Weights of a small transformer language model.
Size: 14 layers, 15 heads of 64, MLP 1280 tanh GELU, vocabulary 19470, 70.3M parameters.
Training: a variant of SOAP for these matrices, 559M tokens, 4265 steps.
Each number is 128 + 24 x the weight over the matrix's rms, rounded and kept within 0 to 255. Layers, rows and columns count from 0. Numbers have three digits each.

# layer 9 attention output (transposed), 960x640, rms 0.0269, rows 705-767, columns 64-127
095165129124146161110139160093131098145130110136176155158135104135099085130120109104143074122175146103165121093112111137073110152111118119077109141183106173099117116118133135116102138115110125
134133147138147146099117135085167149113099135132152093133136142105123112126121114099116045156101151127126097177193118079084097142101137134087125117143147122104154111081148129137106124114142147
110119110135132103147134096136164115136115084159118144160155132104094127148109119170122152178090138112144123124136109157163117121158115132116134147101111081119119118143168094124107122130149088
093118147122101130134140109138129139103129138100094150083140132121113097153134071110076122195151097122152159152134122129131126142132148135105150143108112127099157157119115144137179157116099133
125118109114137128179120121149114145124111159137163122113114119148069147157102135127113114121128125152121087144125150153106146137053118159129154109118138130120106103137151092157180124125122137
136092152108121111086117136104138132149152126139149119123123136149125154145114114163136138103104139148166117133100121184104146089132180140120110137154134121114140141111125107103086097139128145
111136136157095133120134108146173119154102103111165129105135148105120117118139096151113148185115123158149144171127136150161083115125146099135143143147124146144162108113127149135126142181120137
130136114078122158114174147120135147086137184115153100133141165129130126149104084146100087117150094110145158108130132128147111142144141123136151150121139140124163155109163142143144138131177113
109107144123179194080124135131139117182156125160159100144144140132150093124134158124156161079158151111108103099121123135142109150118126132160153099143174159132124139111124133149142095133129080
149161099142115089133155112152125113105131138103149131137132145128126142119145161147112137115113135103143104182106103133117110184084137131080099146138121158117147104109135157091139104125111094
087103114120087095181108110121130137124138099119158096128135141095128132118088206156126118119154151160087104147132087145126152128146152160109138170154130180090152128152154158155186174151111132
133103146161129155168130110136108106147138157182097079125122086121133129148155081151115147165127129106150138104112111162143079133076119114101149146134172156111149111093116096093104118128151101
156111142144106094129147093098128076119133178097127113125165099098162133138137079149108135103135113155114133144147143163122150146137122129143104137163107123152163146132139125125104155155167085
095117117152151096142123136146124157118133155158133123078119126090128177112139164166127139137130131148079105134151125126132145132117131101079148141063103101090122192152105158123131086106108138
085122132117119089147136144111101095149159131111141143097144095093103148150132107178116101096100119149104156102139106133116138153140174146151089106152125152119111140156109116134148124139118129
164109131120075101138132111116159156127136153135117123115104120155102148149156116138119117102138104180097133087142116113142152145158106121096139126124107154117112105183160138154095172135128104
090169140120111137120153152131167153130133125161114169108133091136153129156140157133103144097157121145133132115136134102162108132130074142104100125139137156182109122102075092136119166065125110
128145116106140128137160131122124098086133103114158168148127122096158118154151087111131126132118098135113133114155120090111123129159121094131103172138196088139128140142122143101114120146117121
128135113131163157106134161156133181169144103139141152100121136136134136127104081173139130098135127109124105127165159098162155139130104140137147122104126150129104096139141130156134135090113086
154140146104083128099149119117117139130147161148122146084139138128080150123086124131080196122098163137129146084116124083127069084134146089112101141156120125096119136163125162072127143148131138
102099114096127118137136139163197125153127111148135113119142117108108080150179118155147125084152153112125124139123164123126146133127175111127140147089138172133132144089143122100118146079120136
089115100166174135111098100104106138149145121142176138138157157110131143108119098135117114088109115143157117140122133120148138119112119154143106135073136113156150123156115120123087163116121159
159161161107146119125120124154149091136116126133085133132115151137116128140124076139141150161136122105148094174110127136160082158145179149106121112164150117154122106147116132136126120193090134
131105164096177157125098157124109113112097150111101146122114116151137077127144170130108092137144120137163117066115148156129181137103124156127129133142124138133168081104145164145125099172094116
102134112155184121113135134151126098074147124151142117148125158119083139143155105126124137116105095079125147168118125165119106186132125144177170126111148090122109180196091140137122120163135123
108131110158159154141096105160112080093110153142141127141110139166120138124135134149094143146143130139155137133140148102105144129106168145120110111151143165119143134131169113162151134148130101
128150084135135175146102107088118120081142134161129140078112124069114104115129158106133128147154135137139131078129089149155159144131160113181107117096145119162109129152148155105161113109131131
135161141127095112170183115104175097107150128105129098138124136130127117160089095094110131134089120146119147122155128148160110075127114130082099104143102166147112131134125137065089140121163166
147146131161110087127114126108139138140114133139143099123167121158127149123147123125119130129146089125140141146126107131111130087135124100100120112141095126119123163146128089106107123108088111
082144147101153107149121135138151126138123151142181089143113154141095114133115166135101096094094088133114145113120173159116088183097139117132133115092156133139148166167131134197130102131076149
139111113171125097144163096127145127129118173127174144134151118141098121118106110136161201107115148155167143134174136104122132106185108111195115121164145101099136114079145105114136122147150129
125111140146105128072089116125138102099134101112131131169127117162137129129119113136140119097127157126153125123102131101163106154126137143165130110118115105141085174140111126095109089135159144
141119102142129118126108156150124097094118118123121108151159105131085135111170121146123107126183109106127136154095120135127122173173113100112169127111122138124098147122098148111135132124131115
116105115139160134129155134135111160113111124136104158106128086142152141116134131128139107138111129116138165106117117114126113123144146134106105126114128111134118200083126115144105164149137103
106124091061147153142140162135153122129111103106120149117126111134100155125126135120156152156140109141137147108088123183165105112106142084099099133154105100140123128108123147112092155149102102
140100149107131121138079148125117108087121158068124153181092140187142125116090107150111150129150125115112136134143134141111078122114147127111112148157103163141099107164103155115122138068118131
119094114134155143124135122143149141122146134168149110090154123152063106151121119094199106131130150125145107106063118112116097172188134119176135129135143099181179145148098170123123099153111121
133095104108123122151118097101098115107112141117120120110159122131117090129073120119149125156139150164122133142100145137123164164145140141129152112165156111084039119143151109109171115092107141
145089094086174163131152134101134130149140119100128126128108131149084122119184107089151085157121119138149127076149117169176082125154108130100141137139121156133133124111093077093134128111119112
173122115137138124128138137148144117129163094108140152126118172142143117142091140132094147152168121076107108076114126108129139162128116125117118117116116109148101140096139143100159148103108150
098156123121042122138148115151156138102114110113141072176157137102118127091164131087127104126103130143092132117138136105130110124085107132119108103167178137108118139136092112123166170133140153
091138142148140128127129144171125145161121139143098121137124132123141114144130134160144130138057134130130114145102166137118126132121111153120130108163101135156133119120131102073153090117153178
138126116117100138118119132129101098114104124103130183103172133108103187108190138107134130129115076109123111125137112106140130147122121133124110126123160161108130104186145077116151183122136128
138134121095107093141092168104118122147153095073141100106141098134123116124134166116126114133134169106091142127114130146117129135172130112099108124093076115187153118149120166153123109126126113
139138114138102105165130111098105177180139123152147116116117146139130160170119115139122141135102145137124136167135094116143118138115168127115134123128183138145173119154121076120162116113174086
134107127142106104163143076142125119145117126105133145149120083126097120149113151118145162144107127110114145119149083117097166135133172136140147129143137123122136124144130109140111096151131146
093125127145124153121135110164141103111105123110161130129119128121140113150083163149151087121129089098132123151098144161126172141158099116179121168119124123158122133112170131152140171139168111
133137069125164133118109170138154143124144122127148106102130121076173130100142171112140142114122121151142112122128095114126090116166116145131127133131117129125095116142108142135154106133139098
125159162149134112123127164129125118166122082081132132143129114143121146158154107163178096110094113149105107132145125148125142112094134152143111118123132117163156167142123099112100141143136118
111097159119180074137155091119123098137133102146101124134140140127155140097136115145117147132124122138129161174128112129131119138117128116120136175126143141157163084104130152117114096170124140
131115131173152137123152152110166099188123117135097095124116132136115116151137161104110100095128114090094117162135107132091099099139153082124105149176154103157167130125081162128114117105074132
110124154118112109109147166115177141142137142154112133153121097077142143106105097132138081113121138146135130102094155097101132128091088129158094108083119141169156106174118138106147145111140108
113121145194101142141180138143167121122112139105112116091149095118069149133132115147160095093125136131146120088141104144130152125145153094104104116136192148156150130137102119155116177108156129
140152125146130129122138127136143103093120113128102134157149140121166155114098120150140116072090137123147136144110121149124138117105162167139116119123122124133097129111128116138131143137099118
127156118126120123098147142113097127118118135129138111152133100133122153162108122114132139141113124137138119114105123166136139088156113102111150142150143124136141144139154120124111087112171107
161158148138144097094113092137110113119140105129122124130141131130118118134150154147125145113139140189089127163120123194090090130159064133087125153108053142142128153076114135110122145168124119
131150099125106096152128131109138157136087087163154103143094106137125150133138104164161113116183150116158147099141142118141159117125131112102107131128123128137126123104103146067105170155143096
161127107125138138135152119097144175126181102084146178107134146098120119086129132123140151076110116108162114107113098141141132106105122123146122117120134143120148085137138110103146134153100141
101080129169121159115135151151111114162126155098125129142125074115151089148122095123102116100148129147154156117132129130114139086111157142078121132179140134125108136143119138114123129161127123
117113148142150123120122102055102143130132138154092113139119111100160116124132124108109122168129097141097100109137135122123089110093126085171139096098120128160164094074125132098136108106105120
152131116091142114124128113120115118125088139115172138130105168073151152138135151136122145105117187151120132086119097091089147137116139100121081135118145131154097114132092121166132169164092157
192112148139079125157127093122131165120125115116134123126116166089135103163090106151120125118189151151109101132107147139137138165128163100135151131131119109148124132090142135143139123169099144
118054135140134129158159159096162148139126121131098124120145109094080142116138152093138149095134118145110102155112144154134132147187116144111105141090170159114130127170132115123161093120165122
# layer 9 attention value, 960x640, rms 0.0217, rows 706-767, columns 64-127
138170121123121088127138091195129100146142148132147165136077152143114136135175162149158089116156151147172149064088135171157136147172127082161134140085110160135105170107134146130117143088119105
118125142100116087101131136111163113095112129157150153125087140157124140132110117090121104126129119168143169135126182147126116134136118147148107083156111114122132137154133130156129113112128120
164163141109110128117124129131138134144144080174122085105117168138113109092140126138145110123131139142127116130149140139128178136123159116115116094137149158089142093103148116129087116122135148
115109108120140094109133135117109088122135111132075127117183143114169080129122119118141157113135108173138141176123145158122101138166162138118092115143085171169140141116114153150102110141134118
125067130111180132062127117106120180184104122129129130190186145137147085108150100120101105160131135114108158149128145109136108114165102126126145095157111118103118132161084134116176124178132126
114110136119160115081128110130119094125127150098114079156091106136126139115107141156080119093143123153112113122095160112124106153157096093107136114104101135090117109117082144127133089095113122
119139138189128088155082106138122148111157104133098149110174134155115107141106107150161158126129145132092120127125088119081148094102169121139101099132123145124103104124126109157131110135174169
193111092097118094117121175138134177127133133146142139086166085089140144091101099137081098111102119095155111103100139092148141109127150134134130174156097108105183120139156133106087110063125129
095120155097120109103126150144137113096103165175136116125158138116168157157098110123135127136094103117121091096117129106155116122141124116143145093156118087131150114143130155143076086128135145
111134124094120127131176143121170114143131143151130125115109144127108142110104122106145119118145123155152110143086160124157131106116104168149123075152149092107154090094088105125143105116134144
101130144131163111099152127127135168129155082122128136164125139135121085150138120142131115125119134116110106090124127100137099127158125128140125108168097111145145187140124152135132105114132129
110110083170174139087107136140111143151086094143110158132112145132114069122141139148132140138147123084168143139107105137104161075105084164128083115086176080130121129126117133133123137142152114
137154162124113136085107176086151128167147107114124135153115133143096112151119068123164100127124146103164174114182138162117088111131116153131121104165120122176124106151159173110132089142152130
168130135147160121130093143150160134090118118096097114106130106110120137099144129118129141149104116131117131169153125171114135111125106160153111096106107113142158126127140127114167123137119143
102131071155098187177132119137109102142146119095114110173120162122074129162088167127161101110107123124147159162132092132110129149136153109132114108113139101156169146102155069102150105145143165
104132119090144125142073104149132137128157089103136090145149107129058114097145122126147130103065146123115158114137119109161142129151117117112115151120132126134117110159162145089123067177111149
121116119117112096151122082182124155133149162110119124150092114150100130119139139119133172126121103147139105157145117105115101149144167168142140117109104119158087151097123157143121101106101129
145146063138098131107118124095133100080092157125151111143125149138169134166137138102119122165134128124102174111123150154125109173168114128144125138110132067083179150125104109105092110108117152
121128116142117118140137160124130112132130118160120096184143146162117123130137138098149121133141151152112092115117182137109143088121112167099199079162143158151127128115138154154109099154148132
121175129152152129106078128113134133141115114100121117103139119115110141127158140150133084137112113137142160126147087082117110153141119127140173118150105104165045158179136140119127119167155163
137144115162094144114114154144156100172129130097063155112107150116142136138137106127098107091136157124136137145123149123117121134137115162134119139095085143090105154127087121065133157188123136
076129135156150121125144119124085180124117078077114097096123068114182167154118119088079116110104131128127162123131151165105149121152058138101133157145122164100140131186084128144097120101184119
115132101107101137113167133116161133147152149145168096101104132139121120116069123071119168132112095155105081155135100122156084151106168084154202149129165133136101128122141071097155122136131152
140114181123125106073099121143140115156105141096081126091187173196146127111113123139109088111154108148131135085162102141157123105101139132125117104114124101168158082115114112141159127116144049
108129167142113142084149094131181143146159101109104112134185155113133117103101104126165143108162118113107154141103092171142081124129102104099113124090131092135097152109117077141146141075100105
163112162120139111148140133129128131117146121124132143141153100165094128113129095158139116116128123109117130155124137151111111115105144135091194140170151146140128102179111142142090156170094111
112137146129130130140125155117111105125136097129073147112158113115113128135098155165155109115109114124153099163143124114123124119147117111159118128096118089116134116142098153136201145154086122
117090078128126165147148135156137166128130116117121122136121168142103116148103138138143143133091125194144088093144138182154146115115125164113123086115095167122099143084111145119161141110157102
172137168171113117078141124139132097152087108121083121106162094129129133133112081132134078125185131152121117094111095087134085120133101085137087147195106134123128112078134135111120105134150086
121166119111133127140161105079140148142118096118108108135148154100157143165184088119113114138086100109079139151138108121129146163105113136109128115083111122137116113133102131103135151124118169
089137121157165122132112114124130111137046130126113128115160110099161138127073138133119158134147131158137189133129123152097156161126140133148129156098097160124122133104113151142152141101110076
175135134130144140149127127108166118145158084113123085116120136127150094114143157132126126106086145147123130107147152152083120124119134152138108092115118110134114157139146128130109127115088148
133142105133127154160102172133117087086162092126128136127146159135132113150166170095103167131143122158148147168154143149113188133087145130132119119117099183141124097123114144149117126138133139
139150115123116127091133104119115167115116137141094125150192126137096136136094145097110128116110163170117102144140100123134134134144140158139167123124152124137150104178110091130144133168117139
089108090154130148120127089116115149117084106170125146139152159088126125141123110182149102141128131105105108146101100100111143145146139119122142110110138113116096116115125066133113141141128121
122152140110050093079102158106127071074114158101111165157137166078150137100156159155077132131105140115137163104146147092141133113117162144166072117134072159133108121111184110114083138138130146
143095150145151160085160114165136105182125109104162115176111126155143146104191095157139090183178111092135112114152120123116102109124148138163116171154117150107151108156127131135116105151174157
145134118128095116108136175153112184121128126116139119137159100100155087124116159125064145069131130147117107124127089125132148084129096092110165158138131142133139092132186155142083119112119155
097117143147097109093133141119114113111104086135165144109160106148144149108162133146142113145158117148111154131093114122139145095159169130098133154105158116119126156188103124148085094139153074
171139132114101100063152097152109114092123095122095126127096104135098119153122110143141150094136130105077129124124125111112126083128130134116151085129108146106141110119147115097127162084138134
137084101126083100130098089154108122104127121112139120123133118140099118128100120123105088122172088165117119130136078098139176159130125149143131100158116132102109165139100148152165130128134093
132113116124155060136144146132129122127112117161134125106063123180138159160094153128135104119120167106154145150120137131173110134161135175099107106141150132089119139123119131126149110186115137
117114142132141142151143119133112139096082146103126163184106126127127137080097098144171148141131149126147114112142124112155151130110119161119145138152187121139108147100140123112130116152166156
105161162129168122105162108149145147130128104163103126165126140074150107131168124161151179103129121152084117067130120116128142125148102138142142087122097152115093107109150119128134169127087186
121195102107087131095154124123145105106145135148203113170117122135108121142126094121101082149156118125112078136081157094153155114124140114136171129107150149150127093099116150127147136094152092
140128123134145141102074132101107086166129130166125139153138118149088129094176103157117095129140151155140112129147114066130122088131117141147110132160140123124111178161130120149157109104117133
128094188100105122132117112155159084147110131100128114159105089131084122128132129153118159121151157082125150114127160126176132136137105147139110132124145107155179120132175122146095151116105140
165088087139100140138128102121124113141100184172099124128149143120080131180095134073091122090164124143142143124120143100127141161145109112163149127151076101122176142104131101181177124092053141
067113120126097157081103140129096149160144166080090159105136132099105103115157154137123125151129126105128098074129125148162162125133122138186095117131172088102145168136116088132121140104121088
164144115120130128145102124163071187082122161140172192090132102150178109123140164097165172140124170205116132136160119156126146208119198127129144108116095109159105115113133059116147124099160106
106111079119143110157121155117101105133131085123155114161081151152094164095149129129111136139174146158155115106164160142154109148162084128112173135135128149114081192138183106141126110133126174
153148133095113117120115114109134139114145114153146167086123138130112106111132137141122144090087134146079122153124128089100132106146093123140165126136126139114112115105135126107141145182114112
153106128118139154145154094096108092147153114110107112157129129128077096120120141114120116157137139130143075127131139116123152122152140137149163162142141140121144154121158108168170082135129117
097103118114135098160099129131123147107153096124101139134110124169160109080128147149111106118163126153116150108130104113129115172073135138143100128124108140121073148127092181143165126128108098
138122141151128162138145161137139151114153141138135121136113122135105154115135104131134093114107128094136119148085159114184123119110131154130102091154159147134099131148162138116144095143144139
138103133112124143127121111143158126148132099089114080115131162169111142098103121093138163131093153129074100120086150115080127134133139138133128084116129114096107128141164116156166111145110115
122138136126108126151096153116114145113139124127139089186068130138133188140093145127125108143131125122102150170158118131140130141106135110116104125106134123162120138149077139121135090084096078
204170103083115110155112113152098135192101117170139157125115165187117109099143190116177137127104142093150150137131074136143100102162104157150139135116130119135182143091148095120114165095147148
132130179090125122117107159150102121123118104137136124107116164170147166106114103136161132134159163099180147152144160121097164157161139120128132133169121082087075139172107140143144117156122117
146136158145161148129122144101150136113130132144115140161126110196126089101124164154146157169130119080174104148162180159093121113130143160113174126081086122101126100123108113112149126164154112
069082126105095159083168131072150165122146138179134140119108149139088162143126121164110164133118095084123072119168142089106117104110090121108142131122146169123123112121161094100114120106138141
137137132123120104140158109133090140110134145106090136127116076154168147127129115145136095122108113130123171094166115079076150097128094065134133119142064110116155080125133129115122146128129139
# layer 9 attention query, 960x640, rms 0.0217, rows 768-812, columns 64-127
122152185134140179139160110154131133129121097157122104094106164111090116134161138141115090114134150173136147123127142158149090135165077163133102169144179130115127114151087103121099092136121128
135116082128130103133127136112145077167088109120133130153140092128119126094096129121105116138122123104112139108080123168160156114114047106151125125157138136112119174159132148108143086135104101
128107128155134132094120155116192102124146127088074091134086119092164128167121143159162154169146073119135105143120111124135081141111137059155137133106152110141106140104128148130114135119139103
150072165125143102139147148092135124103112131109104110120128165144145109136165140166124145147105115131137151130085157133141097099112159130136152131123136126122155122117156175121127081128129149
092095128106122090131103113158123114142112108135136126129140086108129085151130101095179146113141177133097113174132110145109133161142151117121143124125108134118106142142117151103102149126114113
092118115143085131138111119105167130165148155136129125119105148141154122093122132175145128108145110142174130126120128101103144134157142144146154138136172154121152130137122140175152135067143120
124129137097138122115113091114157127131175148153140109125112125109114094138144121147133096148113130117112142126111116120123114126140117112157123145132111131136107110108135164101113150121124157
092105092150113157128069109093121139153137114134124156101101137173133133171103093132135126128150088148156149132143130132127117128138119108103142146151123096131115132133156105086131121120114095
097157134093119111118168121103095141161172072132092125133137103062114149115080141124137121162145125121059091104098120102184135149153132155110095154078095150144140116134134156102156120098128090
089121146147133140141102115148153135115138108135146179100109102143122144092138114106145135154129107089148090169103150187105141103096105133092125105140127092143107140127149144064114094136094113
182147129111112142118083123123124199155112105116138159103157126134137109166093125130117179116167157136120149127132107127125132145164158150170135118177111085084126126104107118132169170097095177
135128107166146077130091129155159110143126123102151099168157130194163149076166172142143116097104145140145150136117100123125120087131177144125181151083107143144142177131122076094145136113146123
125119115125119141137077096180095130132131054126167157127132101148127158121126156146118133157123136122164120136076132113149153137122101103152127114107110107136164124172114143137128072148132079
118158123094133157144115081103146134149168192140156146049142148114076177150121151106111146142101108106125113087169123118130124150153157138126143115168175164125130118157146116127133081102113139
088115126138159112136133167133112161154138134160140113141128113134096141122118153124160124140130096123106149112144107121127182135113139088176121120086151147118116141132142176082098116129134138
130122137105119131118108087120155145134135118186156130101111152113130104147116117145134134117131148113050117130155149136096124128134120169147127082107122085081149128127106120089133111156127116
159183097092110105128173115125108097124113143167074105116091115149134095153130105120138169099140112172092115109139126094129141120137117130148082111113104134167157124102131139112143120093139130
150115081111129150133104150155130134100132098109188135109108124149159146131114090124152174097076130141120128129082155082137121144139129129116130192154144136167135104110138152132154113107119159
093180136119156134130198166140104138134135101057116112098145150106106160118110156134087115139157127142081140116113148144111082148130157147141123119143128128155120123142139139108128073147103164
142172116114100150146115095125175117147155090154119119099103118158127120132129164118091128143125103128104130156107092153121148110116135148111149118151101133106138046071159154146125131156098129
089146094098128161152162133159128109119187116147106147163129097118130092143149151141079149171140086100136130109183128127160154097139134096110117111158126121125137120167101142134134120157148148
142126127139115159107093118112140112123132096125121167120127163133097136155128158147151122114098117129127141097106101154138131132144116115155168129124120098130122119158125160123146114134115138
171115108097137171133122117088129115136119092121125112160089096098146111097134098113131111157118132106142133097187137089129116122131104095121064122102114108137076114116054100142076104122152130
114130135123159122106122165166203135115157120122126080110168115145174097115083092144126121144104155130133074123115138165098125164108093115146103123161138132097125130132132173108110121095114097
127106122175150152079167108128143169135166158087144124127108127137094133129140139124126095113163102124125113109127116105131133090095135155148078109120142145159154163128155144144118114132111129
125124174097106134141126118126140151106109134107117117101162173128123083118131116138132132168108098136137151128151140131085111122155101133095152142136131148119115104081106120119126206121099108
140141144095106113123162116074092071134114153154100120123120142167176094124147140123130169163109132131069152175144137142133156100150103111174141108111113158119135118133102174189102124089091097
105133149162143117107094140152130158087104138127110143110144141126159155123137125133130122159142126137121121112147108122091113119144112176141129140122071114149131149154119126150122115127117165
173140132157130169143124140136164124123151135108126121107123120131166114134072097136119100144083097154112151154130066131137139103160054130103135169166115093149123124153139134116125137083112095
121131151082119113144169087126158121157135074125109133123138142137116110130084132185152120122129109135136137089131144131162143147136146105171132194091129119092124133126116115141071115129095159
150153122140105112149116151143143132152126120067172134144144139088108110165136121092133104138115151133109115103184139152084093153122093196104134145134121126133093126140118125147126130110144148
178155120111149153120177108124132139086141145106068129093158148085112110102158162107097143130111107174154119127166101162142130128100135158152133154158108104128105112146145144126119131137106105
109129131081148122152109143147102145129147162105135097111108135133164135128120141120158122131072127092133128150126140096158132131126130161147087124094138100151165129095090114146137114157160102
126116156183088158111098048122143127087122118157130101129141101125099156153100121133087096094122118126109136132079133119139090167161091152113109119114125161072148110107158066167122090107170158
117101123141122140125160115112169162122139147137131101145168140104114126141101158125128152131129124160094119121103162058084131156128105145148108123164087090150075122130082107138103146144138134
120147155123146084159150118166114161174125109154086125137161124147116172125153110120139126116152155095119172114109091083148112114143134121130088101068124146100156130169179172096080111105139068
137155128081146107137119137092156117123112116095142120120097142152104085140103146125157121131139121163091150104151143118129101101161112121119151119160142101143121140144135135119101142106111109
146125166117118130079126143139139111137072102141177136094097153120150138151116151107119165126109149115124151148124151122126145167169130138147104134081104142103155129137144119099117105155184123
159124085131085144130103123127149116163153143145164106146141144102099106085145119126105134166089172123136140132166103129130094106113142121120129114146136127137086125138105136106103107144164153
146126155130089106121105104080097102116098132096141165100120130143136150119180110107142138113123120102123147124094130148137113143117149137112096124111106124114121148112100110141131127095134107
142100120110163116138074138122156127129096153165124104114112121118159129088134129138179129153105062103130131138102133120109140142166144114144141119145123135119090107169143155148079114112136146
138112155164136090118129109135115139125101132116168183118163160113145103111155152155127154169130155144130077151147081147169137113171124064115149102101150164136082089092109073124116117089122156
139164084142132068105182185140148138122182103134101110112203152148165091111072144159114143097152142135111127149150157133107115156078126124061132147101145122123103146109160147103123159150089150
102134105177130166153135125136112104116150131171173125172114130088121140180116092180089100158130105118107135116130118137135110163142151150159128145133168121138155174144087106168118122095097126
077071106099108122136117124149116095118084107159092139133106120133122140109150103122149110128111158085148167064140081130134131145142176110087144123077127156142160112128160157132079154135113161
# layer 9 attention key, 960x640, rms 0.0217, rows 768-811, columns 64-127
128095140143138129109138132084118086095084154123090134122124138139112166100135120132175105120114161149125080078079123151126097109185128153158135107147131107146155149130101141134134118106096107
114113090135162118135115103097112134147113112154166156176118140119125147123103155095136135133177117118120109111139095154162126110149095150107127160129132095149168133169125155135137111124133090
093088092146140155157103144124152127101100131121136147128097164139115140121122141137148142150124138126097147151107125164132095143147129120128099134118137100113107143128130122121080146153059124
127080104123162137126107102064119123098100142152115121110117131126138112135151148154114133119145084120133131135143135145144135126139168150118149132143135108097121129106159126129167099158165156
134124135145118104127134112160103131118087096132108133127112138113114150140132089086127146133158161126141158158121084148109157128130150112127133195101090128094113145166108151127102179079113117
127112112122127132111113131109154145135145167088139122129074121139128125130114106140128134084137146141150123121101132120139111148126140127127147134131172153137191106137120125131107148111143111
133142131092135125139132156143094106134164158112155130178128108133100108164076132152096108130125153173135149093127131139156116117107149122129166164110142089121099129107150102135092086121128128
130116132135093149084106143134112128134109106101136159127149119155141109135108099096114142104104122147124112165132117121135128115143080131162186144133152103122101140133145104142108122155169115
146166135123163094096141124157136125153092137134134147143131120125125197145104156158085122132158097145088108141085129127154110150086160140114161120121151142140117078133157128150117149077141086
091173139117119140152107122124131132127167093167109125121142133127184128083099134121166165095125134140145122168104117136189119102147105133150117121129106120128125157138152156036138102126078128
153142141153083132121130104076101134146156114132148117095098116092189136126095159136059109132147098127145139099125119155127152141113173132184114149143133140115105141155133120122208171155106144
127124177141141095115132124106085127141108119136115083158120112139185136104131159119147114100092120116174133123127170109143139109146161108116094124127134096130127116139129136122113132149174096
119135100104109134119125137154128108145100136135143234105143118143119160129101139178132085137119145167139109165090114144119153140114126140147160147099112146150122098146118141147127090104164105
112113109125137172169145103133151146154136142185131137112182125128116143166113196154098096186135108115099148095127136077122162134115121119084093124164122137111123148150105137158154102135137149
118143145125138131120112138137132146145109158150139098132151134143129119132089170183153144188114110127106117117140141120127138166168125140145120129156139134127088172118143154075118117126142170
103132156161132139139145107132147120134138111140093126145132115111154117120096115146149155091098138129095126127106125135112141167157143166165165120151122118069107109139126152115147091131152156
146170146094148123127182090127091139140137120165120156052118100131127098138137126144131145132158140150118142152144100114143121148099124134123091126093123160148153105126133113146136099138117143
119123112154086121124135128103153112159134074124146124126137115185120157137110106118135124135111141116150135158101169106107150109094091128071120125132140160169136082123123092211176085131165141
120145129128171127130114164118121164120109125117136175112124147087153155111151156132125097111145139141110147108104121168112122137111154113118136178130114127152108170123135144132130106137108116
141157124088116110125110119162111125128120096145095139118104108145134132142107129147095137127108137092114130120101151076159145122120162135099153134135148104113152137106134166104109086142113134
127123072108106143136093120164116128074140147168102155117136109101141105154145167135139135174150135116117151097148146145134103147146121088092173113172107162134119151144134146129147118131110093
110113137161152102134131135174104109108147093134146157145124118124085158130100148119116117121142165103117149106102087111126142151163151138096150141135151088118129096158116185146136120150101107
181129101124148156136091138123110163093085138103105105117123100132185124141123133119156160158132112119124148133104126115150101128125158113102093095116052124128124096094100105096071117134130096
089095121121193174111100127176169148117109145122160085132139130138175159164109141104119134142175133123164160121125148188105152128169114134131102126165135118130092158120114128119093130127143110
110131137120151139106135125129146130136112175125149107120098162072119117128105143135097128148134097115136144132150115163163153143067119126109120111172140148171171134129138121125113138158126113
125117140112100180120147117097107116138098132139176144107121135105134126078168147146103137152117153170130132136179129167133132144144132099147138145174155137128122093116154128108139149135134151
136108108084130150148128137144095094145138112158141124123117163110181132135101128124136164150148100157116135093139178110143136112092111097150138132149114170108150108102122116124093135090092101
099121157161120110111120099139115144107111078105144079131097148126153104106111140137110105093161127121138121117113109076099108099128101113129131128122101119132141145118109141125093152102120156
162121116152082142126138132118164110110131138131133144129118142113105139122108130139122086149116159114104125112115122121094148114162138159095134146140109118157074097130106113177136111098107139
115139142113163103150154112094119104172120116165152108115133109140107110115120127168135114119114095122161093129135110135141139144174160143124165138157161132116102136132153145112089096150086121
169150169129118130148140123138141157141119130115132094120135178118104132174117129112116121126176102125113128088162119136149102185088171147173114130117132153138146065149137127141112128103130121
136132141152141133126154109129112183091136110145127119141125134176134167135122163124085145137127132116147119162182167129122145109088158092116101130147133125102096131134064149106113125120134158
147081147127119105105138086132082141142133133109103098136135137134141141136142128133157115114092136088136142116141111135140110129117112141115153117103121131111122124101138149140130092138103163
171120140143101111098094116154142106112152160159135161133142134118165153095093117104128089117128134143105109158140127139112129184147104108116145146111133102122167128158119136156120128132133130
115100175113108160111087108115146165114117105096155107140117120131109111137142131124143129127099118126140122155091116096104114132132139145101110116144100147147118127143090155096098120133114132
134148118126142160117130112105097161132112120175164152135202118158137106126138089135134145101126137104104111122085137098122122103120107178138134125148127099126164099156152147133112158123093115
098104145116136104105124122088116111166082096150146093129114131102105154115131132129128080098137154134117138100128132129166118115163123135125137111110110096157120111123116139129102114084089144
101106148106117095136172112110131111140121117120160121109150157122156104074112115104129112128110151125174119102113144126129149105117127128148085174090101096105158113148157152114105084148135131
141157132127149092165131179175143128158132113183117124152128118098097114125147152093146134180150091109141151116123120076097081147182135152153134149159122133148093159134120165147116107153136121
149088143129129167129133118116106152142108093164152124092125111152107179105169140111102102151134113132164166125103127153157134133116089125139051152116128135103124136124109109128131087139154176
145125153129149139151088113147138108122124142163083150106164127137146133109159125114118114174121074106166133162125091137107129154130122159154148126122120111133091117083092108134129117110144131
150125151115075091126088101162113138135090120141121165140123116096153167107135101158149148167106168109130104135123092121133174130153106100107115117131108122136086131107116108111122147148118146
117160123134115100104137147145100162127096079144130143142108174160128163120157154148116090131103152147112122144128129133173109154133135130104117136098110135119094118128171130161137108139109131
087112102158075160150163145123128104117160118121129101192126097098149130135116134140122112145091116112091135110136118158112128119134169137149147137122128124157177138127123115117122112097092113